From a checkpoint of a small transformer trained on Wikipedia.
Size: 8 layers, width 224, MLP 576 SwiGLU, vocabulary 8192.
Architecture: rotary positions, biases on query, key and value, untied embeddings.
Training: a variant of SOAP for these matrices, 268M tokens.
Each number is 500 + 40 x the weight over its row's rms, rounded and kept within 0 to 999. Layers, rows and columns count from 0. Numbers have three digits each. The size before them is the row's rms in percent of the matrix's.

# up: layer 3 MLP up, 576x224, rms 0.222, rows 438-477, columns 0-111
# down: layer 3 MLP down (transposed), 576x224, rms 0.165, rows 438-477, columns 0-111
# gate: layer 3 MLP gate, 576x224, rms 0.225, rows 439-478, columns 0-111
up438 100:489464519554510502521523563501464494508481453472549443485587508511511553492504431489518515524499506485472537519433481518477452504530470470498493525455484460563526461491501488527464488527571485504514482496509479507534479534616516462517512472480527565555532539484518461480604422485510521499465432605499531506476451561488523532591509468485
down438 103:617516524532477467530493537578441519465493527523522501547552569504416524509439515515535432521497553487540471551567477544519424522555482511512508500501488436530503554532500475466505406466544509522567505534531541494538501538559547472554503579511541571449522484420517492484466470519441512496516521501473495514451497470495552546455487542479
gate439 094:561497449545495471469464556493519481548409500505504551525559552468512537460482543511506549537568558465505519498495503557545466403562463457507466463458506567589518477517448486449528511458577478560400501512480500492470490515522518534586467503541593528545519511475551491520490571471447479514463503520409512500531558546501488497469497490465
up439 091:522508459530513578560397485452554499479524476517478511492462555520493477489530438463531445525508494507482399492422474481465447475491574461460499532582457484587521459501528515513492549434451443555535484489436497459483555450439431462431513533465483479444582424489464465572424489462566506590475505505525478498480452494490487512546521605528
down439 092:492521499532467510479530584466510565526510534507472495504470487531516477559482587506480497527520546527528564477508523508537516559451490503557403513558524448518505514540553544567522464507483524515488512538507561527499443452519469492487442523529454575545465489458514486475485584512515515418517572559521515526540494512520547465500497493451
gate440 091:511453496480477557497538471536471456518549553507529529524451529518494536512455486530435484534479519565498539528561556538471504545471512570592525482500522537516489535531518487501553512540566394496479472564459418503516533493438517554474512452495495544576532524453521428538458525499461486467503525496483507516539474557521515537530497436476
up440 099:525480480508482529512485498478540505491497483518484571459512490532492469546497520475536483551443494494521557524547454492499424416533496478457472469506498476458465530561487461453498438496556545450504559529440499512509550457522541498500473471437512519455545510527472503524524521592489538564476533486501515457481508455457544483586531473569
down440 099:485469560580476446500508509495476523508517502503520470525473492476509479570478482505530478427509478516423482503488470573518540522500578494499442527438516424498506475464499511531434493580472507519548518483532588501420512536537527472456539529566489480468509481514469478499614447528426509518507485528486462518496534471493556539488533588447
gate441 098:485405515480502491501537617532477564497549481537543488492424482508417517509541453540512551535467535524492498496589468455577487523482521470492478504507454529487577507543525484533530485466515548454416523494540526498507536475540554530464490515473464532558513526470454521520527483480457533524540543527487496551510491510519453544464496456547
up441 098:549467527552492514488436495506480531529471495512537545543418510516518545505440446497529518448558461512506519488549543476549516517494503605501492508479435527503534515460599500431508504536445508531557409464407496558588446470520571511504534506534498462412482504452481445491457504440535500482521457460435522475491425536472449465483492503503
down441 101:527440541504469490452511392454475512569467525519566473509464465514592563485459490501497470511506509534517546455495556424430573491510503519529529520539527444502500494528522523500445492474498459522543498462548456508521500590494495470481485416504515520480507566472504535504521452508505508444559499463495476551460559519531458491531521466511
gate442 091:421515530562478464429497480558501597446516544444444447501558524491471571520459526550499513483475497525522571511516594453491484547499568608482468491463522489532545494579444450487512481523522543492562430534506519537462448496497587484502449562532510558511543413418567536524497503466509471501543537468511486534534495486523507444524455450433
up442 100:491495402550517445528460510556560449450467488529481518460491506481528492533516425431453513473514444492508498466502504475538486445503489463489538465504477524540435502549565571464440501427592484483453506533474553534535532494506434539539489554517538478496564449574485602498531454495514471486458501425502501535504407548483542502539511460508
down442 099:500439465493528511480510402591521546521463533473469500444548582499510486452561539441483492487534432488487532531526514471510518489447520490537517495497520448502460504511505531493535488456572486475484552486581524528493517519508522519534435438591490546431486481525448532450514532456515439515462477421562512567474592485603498561531460549483
gate443 107:542514508562458479510519531524547532530548490472505461427535526443483526451507481512463507513512459448560416471506523462537523468596511514489501464559452448539513513541531447429485417528558536495535554530520494481428557583576521565468506443496514515521472497482469485504498510465499498479539547622548457552509576509496513503479513533472
up443 101:528503461501466512552476532574486475488473459522517550516513501429488560467565503556522540577537563440533526511483484520558542528515434592525552496511537461498480488528496475493512500509504525538523531514470546510452527481534462501489562428469452568534488493456546462468429488395495511519499513520533437490495485516525494476528460485579
down443 103:557468541552486495526529538489484504478497427488554462488475446446417520523507475523410535447536478487526469471482537423486502526463540523516500538535515520522525445486396477462462464539527571442487505517489479568524523475503500564484498445509484500518527543490482472526494471459514481503537466538478527486469482502545521529481576434510
gate444 082:415486499443524451475584516497487410481537399509472556436487504476504559474568561477460505487482546553527440505511552614450539451497462549508478516477475498537456499493506425509518503441512480588488493556514460422449484480518444533459463506461515536444537498537527533472534540500501517445556560581475509450463470473543520511476469456530
up444 092:509468494518543485516454488574502535578507527546490502484498540457536509518517478516460537495521418499438520521477459526560506448538568541551538459501513575490443516515429566513550487527467488493489535506474554549481554535510466420418470510440520403504515487417465539452464564539499482445498512481579501476526527544527517524521429540518
down444 093:507545468499488517496515486474516432497525531493553569519559504583473476526598467512556533455517480447496473487490520480522556482468539522523512540486536517558440511540519537490491509524582577523493538456470518500470481550499527478457527491418523486491415513512493440536508546482579482491520535516512490432425518495504488493559491495503
gate445 096:451514521510412473502473494405513460537446554476543498461524478520576522475552510495564499508511475503500452507501481553479396498522493553458554472508464470512448532490518540591520519532443528470448480508484541471450505501501482493439441525541493511597488492453425517482506524443493524460478481524551468561493482470491439534560486490549
up445 097:500482531510506482512463511478509504527502486443548475472532559483473604435427511486529414525506449474563465478538450496493469505526394532511550530535529486463486490519433451553509499512507488484408515572504473527457458476438488502529502467572465429533520527557517551516580464419539522415536480515499464537420503518535470448444523498516
down445 095:478584494493518493505500530520534482523549504492491536500493405503543497562520546463490585550465424516428451516468560447555508493498483410458517540545514507490533419501460499452564511487499493501499464481536512451452592506444510565452541473464509499500547510492446483471437493557448425476530501581507513488545467484447492549548526549558
gate446 099:538438445496486548490545606489474471454458463479580557507513429503430468552521457475527467520461514431458473463459493454441527442513463520477535554519505525510492451492485445469519492468438562615532443509556535505502478556457452519475520524465527496503522470516512538498472444434465589522444482493503438581476470438493461483470472461446
up446 095:542480461501451573475578517534472493517479426443468486480514487460531530511549459462510437527510496490479512509493502534441531515398460489470542541471449571527556502524468495474540521549529478528567505527474501501553490514466472492484560561467487520538562467506502557488494493455479571546387464414535474485494476466529421499440517486493
down446 095:539415463537423531491567551467498518530577489539429508525563533518547508516516488405485532504537498566435484473482447540504523415503455473506501480527463487496493497481490495553504500532450533540520456490502486538490501550446467516491545440563510478560540488530523557537465478502499502566521547458489486529513543463513423497411570485386
gate447 087:549479483507569542551475530415531552448503512528485531489509588548522524451493489558524503464483450530518480542419483573501547502524489524572439449454447488502506553453540481539503491503545572564483461467528424423480482533526570481491515501504443486404522456489483472528449465561554478532507506555506575461557539450526497447544431494442
up447 091:522534476514562534447433536498504488520479507488491492521531548448454516472516541476444500480479477528539561460491540542519543481498459416574487430498520518503456481500531564585535482564415531542535443435541589421506531491567460440503495438561539560463493514500477461424445496569466485512516433477468492549502491502472550551503470497481
down447 088:514494450572521502470508418543532537512568536519478499525484565466514451534478538523552466574518502489448529481463478461471508458576531460554563529412488543453494479503518530488487562505572547554485534518505526507523533442516518457545484438486549454480401433504515532531458448472560495541500501466559484456498522485534450498509488456434
gate448 105:528504471478485420507548453549455569545494522563535489495470501523551464534533521479518511512502503481503503488525568531417547423539520421471535528468546552472472528553477542473524410496540478459532531506503498506429432488595503508532470467537563442412505464491517459547475505522494556554483507461500542493532485523540492465473617447486
up448 107:491550470545511547405451568412482492487553476485514453504534482495528530473545499446546478517517519532458497419556553513478411496412522456511429482459560467518523548530510549513531432473445494525462534564422514488496495475479550505517506542459465487511516461512524418478478468538412522523505481536593436464466578535504498514566493477474
down448 101:431472503548551507523453548490538544520536594462497495504473551407514469484519572503523489517497487573450524570541640608486472490440555463536477488467510434521550438550502533513482463503555492526534589550529602526460437483448496566520453547521502543449502548530571474470534543549461433493488536528569407489521494541503464472459517460507
gate449 116:514490489495493530577502499521569542498477458605492509532490495586510510409485459461508516488546501518553549476531530516481525603537495469433530566553594553556515504525479504482483524497416478490471537438550474440474488526518449528440551509466455500518508531434544512474525475496443464575552618534413518550503540456497495487492448497569
up449 111:561535516494534504475513485452572580509496503571444482496482511489475508460500432542521570496567491519604494411592485541482527523485507520522529545506562520540468460453446519550502491538502490508564545505561485469524456446452490508533509470495515495532512493429504523528576516503483510586550561545458489515482457527562478491521447539530
down449 118:536550441477542558480489508528533483409493545535489447590444428477501431449450478513462529481537465511490453528589488510519559463407487514521510535520438526492493534502413557501516481538490520523517512500538467499462478553469531529403457522544487463503528542461561561448504562472450533519454540506441503463480592550480533523481520478546
gate450 101:471520542453528471465440581506543453441475518505545578542488420488572480508548556462519413525458458468531478465523491515465527427496482505490569536487488470497416459497478496563455495510567532516469527521440536486491432452506474536515531498529483485460609479495533563551535519524517557456544506491464404526506508492514503504533524518553
up450 096:491490529515495490538516447426497444430498452546500485492482507548471483500424460473511505542505459585459516535474482428430544489483454500528536511505500504548583484437501522504518511515402429465541538558437455504537512580463470495503571494495592464513522495499490504505549545474432454497508532531584517492505452513518515505542556532495
down450 100:490487472584524518549544494436519530457496472465517510545498542424450456492489520492512492447470479512484488449511530508471476522516484485510526486510454496519543510537534539412549478477480458484540512514590572464510503510549505530442479501518529529493488467425509506497577439550407456546456473529517502541522466569557554555515515458433
gate451 093:494480499487530423554473500486488481494557491539498561452515549436529495524507510551490474471459566463534464464461496442486486509569572466510457455565519539450494519533519531533467502452411475460506464489477530530486544457437470541465495420510463494457513467447509538509495511412504533502566482447506479405442452476489492470515466434501
up451 088:483539582554493538467528465542476510555495549448523547518536532529511521498446555518539518524474521520497500527485438522565535446496487493430536457551556545480555517459508509446496529484499527481487513548550430496481546465525473450511469460461521451506522538448470443489522489489528491486500513540473484573487575589504485548500470462472
down451 100:474540533444445531507510525556512511525428484542475540507484532524527522560533512611495527488550513475546470460501505567515586423448466514486439482540514608420520532514522530581538537490496534434526506549451506453419433521500555492587506534460542548499489535507516543494518454507495553506479451550522497489477508470547549459511455560530
gate452 101:508421452492352450475485411542477504495481501523481564415534492573535505497494530490519479528487463487485505483557526504557531461459565455553471510449581520520493519503482542484501527474462539459522491427507517495489455456500550505494479517536522531468515531508577475492415554450477511507486492497535443498515482527478613458503576453526
up452 102:561578512473520436497584473446510484474586574532527570481470571499553492512555547526472467493623484468457518500514507492529510516459546556490488404447484458561527525499420483426487446574487490533440492476535522517552496570465483508485493458582508512473510445523584476544548448501523555487482523509514484471474465475558502491512490518407
down452 105:530466514451456524501469466503504540439534546432492496478498486495470522448527516492465515543497512481432522490455576531477489458506515542453483459496496469508505479562479501483515471559467502551414465462478522399441469557498586464449484475431480608493499485571524538492442529470460480509503501458446475497520455513493534504530534412408
gate453 088:508459479492440509478522513502471489450508502514567490537444477536516462496510518580557502554482513526518479468432533509522532492457491518528429599549501449494435457521552448512471468532524488538451525470525512479502523469464449531479516472483588476529476447525538460497436481517531517474526518486477531585531472517452435417540525556537
up453 093:492454473546521497500480465484484461539423475459586514563511533569524411494499519481524542506498537451511486516476571493471449499545482416514532493508514538511414505531489454509476437511496513526458500471471504487482471495536429496508569497520543470500472369504492478485468541513515478516544505482499488503498484547501416544564533509502
down453 096:455488604527468495433557436584488511443466515556447553457463490431495550503560527504510505501456504492525495482476439490560479459494424474501481550479500450516514503528434489504502518575479520426484489458490450495470519493457504506470555427457502517527441483497453471473412468500462542473420555554474492488551444494510593496497486552481
gate454 095:508534465480511498424504516503522536557575582492494538428485566553509407523532503510470510570522489414488455522513551487453519542500486473461540552519552484477560553574526589497547513519395425476454535544516471459486513476552473512497416513508493511460443529495443521483433510518486522584468489527536494501531509544462458407470497554492
up454 100:513522511513452513510455528502594435560534479485511470483469549524515476459493501421447506535478492508534527560527514501513516495512602457493548488510493541549490523583441475513572502505479575460540504518500485435496505499464518538510500546514556484528515530450579420563477551462470525617510542489496582478452516537527512508535499498537
down454 103:491558544497509502511515499463563524541495558594476482536517511488344515496485534490500539534538473497528559498480507408484508502514468529444573483485510534441482593566451499468470570459518414509554526518464481457533457497470508542537466471508482498505397505473459468500482571464454572526545463523504553488501459509563481545509511490470
gate455 096:417512465566492473533567544497539577456421500488598502449517416529478441535581517501520527485554576492526487361501513462543522471518456493455531542457511433519484484477518464512495450463523526453470469576503487481449514544492527444496564483484517550544596398541462495491476498519491425479485440541512566436459512463483558534558568514477
up455 102:500470503524407472421556457535562485437445533506543419439609528466516512466481548466483498463505551570532421485472488585539550484510521470440546481492461446561512487457463468529541530455492501523585499550501523465515484479512479489547530501481585526518467486447496521527514456542484478522467461523532468519525602526511561486525455491537
down455 100:408493535488476427471529437462456543489506529482475496507438435454448574511575471528449515489521504538580568490425455492480509494494454531519525551493519498495465580504477552488395511501511535464561491512467452475486471467473483599462474525493485532545494484539528539430475443522543510447436478489521516476534429468478546538510448539513
gate456 102:540430521493522486538477537456525507489533484559556368527528409470451557489496543586532526425497539516484537518478513460458498500484477461456435484479571459514575451547563472486447490475561544442573465410541565502573454463508522507531525513437480495443524485488493522523452437466522513434499482393516476521457488466480516527502499489477
up456 109:425533559508465519471553488530497413540450523524405461522425451496548551540506425481508519533431453532512484488550496468582461449542541561461533564613502492517469535500503463532476505546496499497475576531437498510489507502589618477578460469424502511401486535478424496530505465547502516494478452465480528497480392502511490513455476491500
down456 103:478603525506502493414464432507450463485530545531544528478490447500527535546529508418476590497513492505570509486521527515528526444428556475490496531567510565541518557443553523516559574482471456528444528488573561509492514536405447492526516501495535484520464546523518521518491565498535532536434507531541556474504563515443486442474402528520
gate457 093:495477519552454503528481471513507477538499451548507600492511513502485463461537538524476516532458489439504514422511493559519423492553567506536487477498504464510476511595483514580563529524495430534446507437544499442453485509448514602474472589509509435547413548505539570545528526518454558509510510528525530475500518447508493440450570563519
up457 086:507509487478534564446414527515504474514477493561483485518522602493546488484495401504415518520607462540497512591495470471404549521458479511484528566489463512482513481497528485451521556564576475450493513463476564499476540482496491531572480417512497525469502532565447388500413487474476418560495518469493525504528497536498453499489450477499
down457 100:531520477519559549479500525467478467515450495532490467503398512498419504533529439463474519551556493538468450540517489531508488450497528512446540515475465496493501471440544518479515476541445558442497481498459480476475520449541457445501441430573423520450448449586495486504509524514546485499563470456478428459524425535458529495507499482473
gate458 097:529474527605552527477542489558499552500473534431538570505415444416472455539582433522519454470472478498460515525454539513497561535561484517561516478487505506493474550493410570455498494486513551518501498470466524515506496462499456532538491525487455464541530482565515508472371495461476533523536487474522465449423510485434503488542456483565
up458 092:478494445501515466456513491504515473494461439585456544511470482500492559493477587624493469513653484449469548501449514536502475515484459512507520450514516473554475466537479552481452442446516531470455466497535499492461451524471477468467465558484453507496492518509502564547446390477488501538534565514429476529462536543536502481506481561532
down458 096:584549517497510498484465528476502518419490515471496493449527464436547566486534426538540501500435495526462491506459452468495503536506645465494520443511467534486483609471514519515496493495490563480488527521507462506506516443494501532521493519554461497522571553540484450564426555495506498545515475499561520414476508499501492565483496468527
gate459 097:492472528472541529523480487562558481433499537464496527539505510510479470485472496538451440532420455565560497525567453504419500430468513585551496544510469507487522507468446464533488479515482508465515583512502464426573437531576573507507439483422470465477567490467514455539452543523512460509499530548470459539542508490458447569459506464418
up459 103:478565530482494556524531524536504543491476481449472518471474439497552523536541487507499466446500503533467493508554513532562516495465463468524529602436512453497512529427485449523509535518530511481491538527472486512469502562494472536483573467424463460477498473547498462467501513531564509533501495518501474518489545455567475512527469414500
down459 100:499478484534538462442501525510481484534495517480603414514481565595543462532499532514536535491582474490453440520500459571469542459482503554478589453534492507462490479516466507418514495507474461507513498522557482577486477491471558478581452515502481538489524624510459449540468533441454529455515499523512502476468492536491489489463470562565
gate460 100:456494532465499529455479524483511492515479462415534422512486498451483530489487515456538458505508491534460485523485493480508589481502530511520476504462514537488510527555510589359603461461480448465426500500503574438499474488508496543501457456445512502487548531467474513540531470541479523413508525575532560413450485467481533505490483448566
up460 101:504473474488431574585471510461526474438470511456478436507428519564468492462498495527493531543542542473444484445479484435439495408504452499510491488536504500509550516479510452537550447492499486532519493580596477560497535515478492510514502475523478464522535555516474485520483458488495491460487514430536539581509479472555536542467564536452
down460 101:461537516460492558500451512478525525506498499507509540559470560435475515515474496560474502444509568446512484484617497493513568508512546472466467524449479491530507487456469421517506511545532466565495536519454529492492448525585505471489483476501478467463425467538496397538548507430546464533502443507470441489467466448486435516444510515459
gate461 104:486501537527478485542486479459527556529483459495464446509510446563460500512477546549413462497479479543474504484500503517430593476516495565481495495451485536551539521477499431516464433535577522515482479481572531468573498482565475475469452533549504553518432516488499506512497493407489488545466430506577461526527527446535503487498515364518
up461 094:532508501574537477543506549533469491431503507476503548560532516531433563455513502540547492497500519383455437494438526503490446494488496475549486474465495474496532461416531473445579540467471547506539529514534497565500534527567581543523453481466443506445519530530467493502484503527473434501489454484508510514492414535451454557528428498512
down461 095:465520481466482467546476551551463503503465506560535554456462507475515468520489432500503503528512527502508479448488576483563484498516479479525444578538565492492494521472480532429517515474492482444485477496465548435449466514537497466490478493508539478462533444495576518512468462480531459565521465511528538466467431545533533473475465508503
gate462 095:455483474533437576503485455482561498385626506565464465501559439516505451495461539515570498493523442530554533543440450469515518522594435526527430503508458568489481499481458444502444526540484544481471459457586487469497473550518477405496407506559485535532540489527441513481491440478454561523484514475426492521505513464477506503506505529527
up462 094:480473514406486504476518497584528530489497454511505498447483587517531436499462455535442512536489437484493476463532467416527458446568515514477487480478594570519467522510559493464538478443563441431497516520465462501444483531463491531520472504511494564583486505491473527444486472540486521462522497451493485489424409517597518476466522485476
down462 094:466516559501439477575504509446430506534507533511489521512488458539520456477513525412528462489499564516565539471403504497506511528533508510479513468480510461521488484455466462540482551501492475569533493551531519492498476455509397516539430478569485498475486540534498532493499464514514450569487576479461476482425605460389441549450557549435
gate463 095:514423526530529470492382488522554501532541530486529532558468511514528521505528570538507475427496515485491485477549506461546559557423560420524497501550398495504516445434547513472460497516507462547523513536518532487460449531417552509467488557534525485467536499571550490459464488501493524427449492510481548503468528518477470492498511494512
up463 095:515563501473487523470453493510538545512508529536581577547486491460559481523492398570496510543527508545531511447457597573495469465471571494518488453400512454564468526495515475523530526499530597514524511476528544553511528540492460540480564483445476480500484468489542492556503516534528452501518469439429499420483501462514549517566538415463
down463 094:521489509521477556503520512474459567486483496580537494499465513517557540538556479541450383506476507503485511499552497494496464530540464530504527494469462528469526497499519532479488511496428513476499393449546471482472420555529484507414467492599507466477518532532511474528511513499408492519543418495515460496448439389495469496508518543503
gate464 098:462538453573537492527503566482531491437475490528518492519513488515538529479518535433491441445438511476513589487410487533521626555444439504456490458472523514535531538492454528499524482504590463469528519539495525423535414476552476490459506387428497478436499476485445506489433584498479444534570461465483496498499525552527493545509547569490
up464 101:514431575547549463572549557510471547454426462506480502498504549480492522549497441499479508460563479486491590551534466538433575510390460426555555484414443541569512506550480468571510542450456496552504486461500558490476442485494500488548501462525486480463555534536472458505538519526534454567527449494482482445519584525559496504449523453587
down464 100:523467569501464517502490491508454430526424485465495550505561494504459460523471493484489573492508569484477524500533484487479470464439494436505421525504574444474599512573527556548554478430493501469447528475568500497547506540468591569513490465540512464489532513558476503418513544575558439555510549542504583425493478502462502410490487503551
gate465 099:465524491494503533472502508526474496476489538517476478482480517597501490472530510448423455565453517429542506513500515444482500510537495519473507485581559500484478484473552486538512512350480530519551506548502523398466506432486512466467462492489485512485456524484434452546481504607578549492480485508521525472482492458488545494453445484473
up465 101:476517487537465556543484510604429419524443515454476506478486491566519546532485481495401506556473606539502477471521455466479492481451442496504524482554557529559501495530525488439483500531461492463533392547434494459399506563519496496523470553500524509501502576455458473485444534559534458495517511516498526465510475580521510485504524526558
down465 099:476485408525432459451534522488558493485473537506556547481440531525496602491551420486519492501513496569540483524393537442510486541536448552511530425485500521525492514523481469428480512535510536530519453483467439423509454474512544474539365440528498532517421511450557532513431457451527442533537488462437467525471493492503430485489431461483
gate466 102:491525529500500499418549475465519474464508482499592507547538452439528460532480485524554497475571499546497518549477571515464534572444469520539542540469466452503502452470519516542489503464533589461485490471538530430525546462438495495466477493538436515524527479466496524519538500504484481463513508503425456461535532427543457468525481494514
up466 101:508485521492478455438524455543481500529522456560515535568449539502475543479486483555528602462542556552510461461512527542538448486486569436466482534533490506450435487565465518530563481469533452469488421536493495460488501553484471485514444432484419496487473462521421480562526495588491521499427538517515536492556531557468433526542466537523
down466 107:452407518451500527531478419503478454485477459473524515505502495494540491492510527565446509520557540525510542496453465477543499482489547543471448572554500520501444554553452502476538552504460445566543466541645478464617514516461499525444497502507560472543489511516574504551492505488482484517472498533484444522532515520564484525443514414474
gate467 100:471490529530469505478511466513553475482467541429555434516485498529499542535521484517497519532481547554589582502512533505504548524511549533530429536546558544460485457498502515486443460436497461429455531512493430431493438530462510550536491471476472411439531540504463454503543479503499503554471496519509520489510529450466437489461490459484
up467 106:412510496514354483512556496506521457533489503462450531519531486410514475476552559462473540531489508523449513475484469473545539430498533553489538495541496434454539498487517460568543540501513474421432538488482501501479484406456486577526531518518436466493483508488530516443502508476519540447486476478546476539506534506498534463468502468570
down467 095:494464456577551520497480464521538471508439547480495439552538538502572453501502498555552573499520497467503519503520468430510519496578478512476469486511453457511566526534477539464505540451453527476562490440515413492503448501459546474460568499485474541508505527491499489587496460492451497517445483544459534519532496499500577595513473463458
gate468 103:471518519530524456490474546542516438546498455477490600492485531482541477505502496498495493523620545482507553504529451557459491517535505515503485494504433445552553455460466469518504482458542515522596546476504504507529473455473540480477597498421496502590455484438486489530466398549506483439551542512460547385428452497520531479541399506540
up468 101:437504455499582482447464505569476476543506492467525548558539549498447516516533570566478522483523533491494480480498545501551502564527490507457463533494499498509491409430468497502517524491470522536570576504497550426535521581463510452516472529542431527560499430525536451403524486472541508576545478517452476524411539530514506409470479462491
down468 103:512465486534479553454472499571442505548525496542560559546535540493534477478473445503520512467508478434447587537493536488446518485449502546480456517484519528560525482594496469523490544519481511488577561477482440476567522499496490431529489475528560469556515437503500397441582464437473482520522557462482525475507494471523555461469490518514
gate469 102:509504503460540492490521470429559494500545387503576500504504497490543453478491560575480504485532464500470534512475500541535517479510515456541485418462496514440564476483581502508519537556528529471517500548468520473500499434445403521409407487487537579567499476566493559463527509485444458473493507534466468557471494510478476458554492514502
up469 103:458504481478516418496420463445491447579454568468533525455523528492455547482513483496587486504540496521528493547462530515518496500518426504438426484464478547524476564542516532452424467497515510523439510492516418465564446545552505456533524546508479472453550487463528501494562568498513517467499493517482451526443516434479505521614448466476
down469 097:520446461551509518483536556500381453477407561509539518435501470508509521482544528466507476556491481528507545584455541480466521475498523492500478590518520535470495554485508526520407530483447405485463523462472531526612483500533528521471463490583442491449549533483511557518491468546450484496490420525465521512506524481455497514532406491529
gate470 134:498481440545485501482440471528509482511480547505529577465501506590469471476487434507506531415433452521511441514467479554455516460523504533510493565508506489471491541468456455466549530502474462520517400443564478485473507459432480478478537448513533465451510480483553444479546533532497445452461488603544512500527501585532529541515578489484
up470 125:461547528456483479481510510429509505490515438483521495541471471467465509556485483464480532463610444525524518529526430480464542513484491467405444461505470492483487434489549567529481442439453500467490562496511520541504430495502566472500463548534470486530481512436469547512468474473551538583495521437458505518500502468488493501433449570465
down470 113:517466482569488483509542462499435470427400442493467470530516529509508505569551468531437478496493513516533527436556517463475550583563451504552486487501434449511528460424598528545522470473473514464489501546528502507519518556543502546464492577540464452515468536468509570457450495440509474525483520458472540485483461441542458495500513553539
gate471 097:537516468491405552441479557488651518435522462571498484487498494455508499448476426508465512590511515496467418512488476509537509539458514516518516521536507455518496543527585495484509521529489522538480447499446546475561520558545466449457542552526435569472505547483539501480519475527540484488508498619472465504452445501463514534538496527528
up471 093:473496529484549522419478449539555479483468493498554437474538574493463399562539544502521480460507477459553503496560488445538529460483470570515533471578449517550463562481480483513504533530586529507502452493490485545455472445503520549516479528425493489481445534504457499494535534461529532464482502419444540554544481517410512474456491588523
down471 096:505508514552508525541481513490482527558517563563481505483529505504506544456548581469499507486456549476474425474549536467418464550521436524492487492468438492451523482502476492509524525476562529505430496585483507551519531527518460555503424442570498531448525513546539436560452490532505463479440520474481526506532551503464500496534458440434
gate472 097:522601458451445533461482436580541530441548476448489491425512505523539487489545513508551499509586398476505524502489542510509593470530557435466521508488531506465549494478458455567497424479508493460500487492488461518477557502478483497530509442537571512561532520457517511521485461494503514508573483495493556487527485516506437567555490495556
up472 096:510571495503470482542423535529523468514549524601422491489484507533470488502463483502483511487533446523442511477478571443498584471520580485548384503518496488477527429575568437503479488477495533474513481506510489452472483543524441483523578494563466527495485507556472463452473533489415528435568560417467512528538555517524501443487471510472
down472 101:404449442579500509562522509483408430500449470517484487480485546487572532431477502512452460449488524544525559531554515467492552465535458574498527503459539512516556470502557494513507473558572467504547518504529459553532487555545502504523525467510550487556451556526549523464445468424523437521468427531485511517485583475440537489544486527568
gate473 099:440508539531504553516503466508530408473441455510517510473472439497552477481455504536462566435485541563536511484496557477486441535515478459516427521497483443553497472439484483532481564432503498517550445510499509525476418476498527464505543472491483450430462487426560407522516528524466574490520504439497475495542516491517484538512540473402
up473 101:568495525554596484470555575491530583479496495479446519494487532536463495450509501532446492513457472477550589518473580477435462522424517546506509550499529468560508545523486578460522435528489496446555560463503467480453509488520548476521430529557463483486522493514458530448496547506499402539498493528487518442485484529536539515435513491474
down473 104:519516513427506576528444472478524534488474511498444571506498528459488470491518481521548539498561530495470475473430496517612513516579504509547554472473533520502516492474521532477497576511506513498529549459452520510466571442547475559598521528472542432489487493515532453604490469526554541427498487457530476523462437440415527455500557479528
gate474 107:423465474439478487517487463508530528526538553465488443401516488546501549571477546441500456498524501534433540551494499542494609496427547484466493522524500508541539467561503446590464485459463522442515448570482472513422447488463451549522461579471542455535547532540476450546541452570536432489468526454501546497520493508477538525489543520482
up474 101:439494470509467497541510478561485488493570591477511510628452510546430551485499514487442491529483527469528494473539495447467508520599473574487554531525477479526496488496588565508437468449570497451480503542502520463471453505531494462434583498508474435565549510471478495550513522485413529450442527485565530444518508550420470489493559508466
down474 101:530544544517448487442483442508500521554473549525446537442453497479508575481440531495496460489496560466508542534422541563509483475532533455474569572527488495542568577492484514478385472473518543484501539512538594458518533494542525501473516489476504529498507472443488528412511511505421543491550459518596578578452529548517451521479508581502
gate475 103:462575527555500579431526502510539505521513543507516517497511556553440471544453502432532528418528489476507539528473484573480498538564563469499463496513458474474485474506548470467525457465564498570511505520538488496452483438463442474499466512512546568561560470493534472534511479467552512501537518536525488595470544510532513416447500455477
up475 102:513558497590501477483520567521538534517467484471499471483400476522436488470481492474427501597536474535503521560544462524518527497458544514486434516497481533457430498544529529469515559499426537546495488482577522508596518536486440582592506587536498490427530522479549513454487492481443600470456503433469451492545453552476434449501498412524
down475 107:531522431455506526508497576447443507556516480489554553553476514525508583477555474457461500494499530547528536598443518523501491501507448480507539436496490515446468465571518505525461518539505568544463515456471459448457425522543453600512453531468503503567480524526477496518541414546492508570441469471466505552570520580486456496551405512548
gate476 102:532440535528494587446547491538463464507566508452457541506519485550494491519424494475520536520557491530506507497489494552497496527549589439495513495462491599518408496509487522465514510497459569455499486509510535510485587424520566533478555462435442568493479435484464531534433451557425548476449481487460506493509487537531549536474529498539
up476 103:509484489483418528488537518482474436460503565538481516499517498540489443518439566453449522523395486480526485540555537443541593521516458454471459504543605435399486436473532497449459452502499481546438527494487516429530538454551554555482507547433466501541449503571438515537537526549455516489477499538442482481467541476563505472563520496492
down476 099:520579538495472504525479455507512486508531507512507540510519528488537503522469511467564485495488554434451498426539447522516589501493432518460485517475486455549499525466504522515526500478557531503564500544476530560482524503449473429397515436522578483443540470585453532543484471468549538530495464592563499552483358483422487486556477543571
gate477 100:534541458556547505543505480492507501510543395543469539529512533451564466493531480495499455514501467531513479511508521492514576525528477544445484583502446501394564501557551542541506475481499478513427519544502466446532516484486524465411565553467541539540480526463500492492446471528518507542460429543463526514498411451489534533558501505504
up477 095:526504540506526522424469569480505512443473524553579563491461498497506515457510525455534574502483479511449485517506544578441551467531458519455452508445533514476460493447517532504546501494532475559509438513462449473562460489485479484359528531465563559564561509521503501481512514538445530426533479465474568473571554476527519492472568511461
down477 098:449490454559535465587506462548531550533470523528501483466511493551529524500520452548499460525472511531524505484550472529541514535482480470489504521531448457464606536492484462542448400511603464472477480478537450604418523496494419494494516522493483415461509514456526479559476520527429518495491503557484522495526430503466464517500478509510
gate478 101:493513414563496586483517495570570516488418489493431477485459558450504463399456486573488472514558461546449537481576515500540412500524558530479568555483522452541476533493503584501439406549452466589503420540502530491446503573499516469539473506455482494505515554514473478539454473506442598523458462526452435447476482502488467523532550492468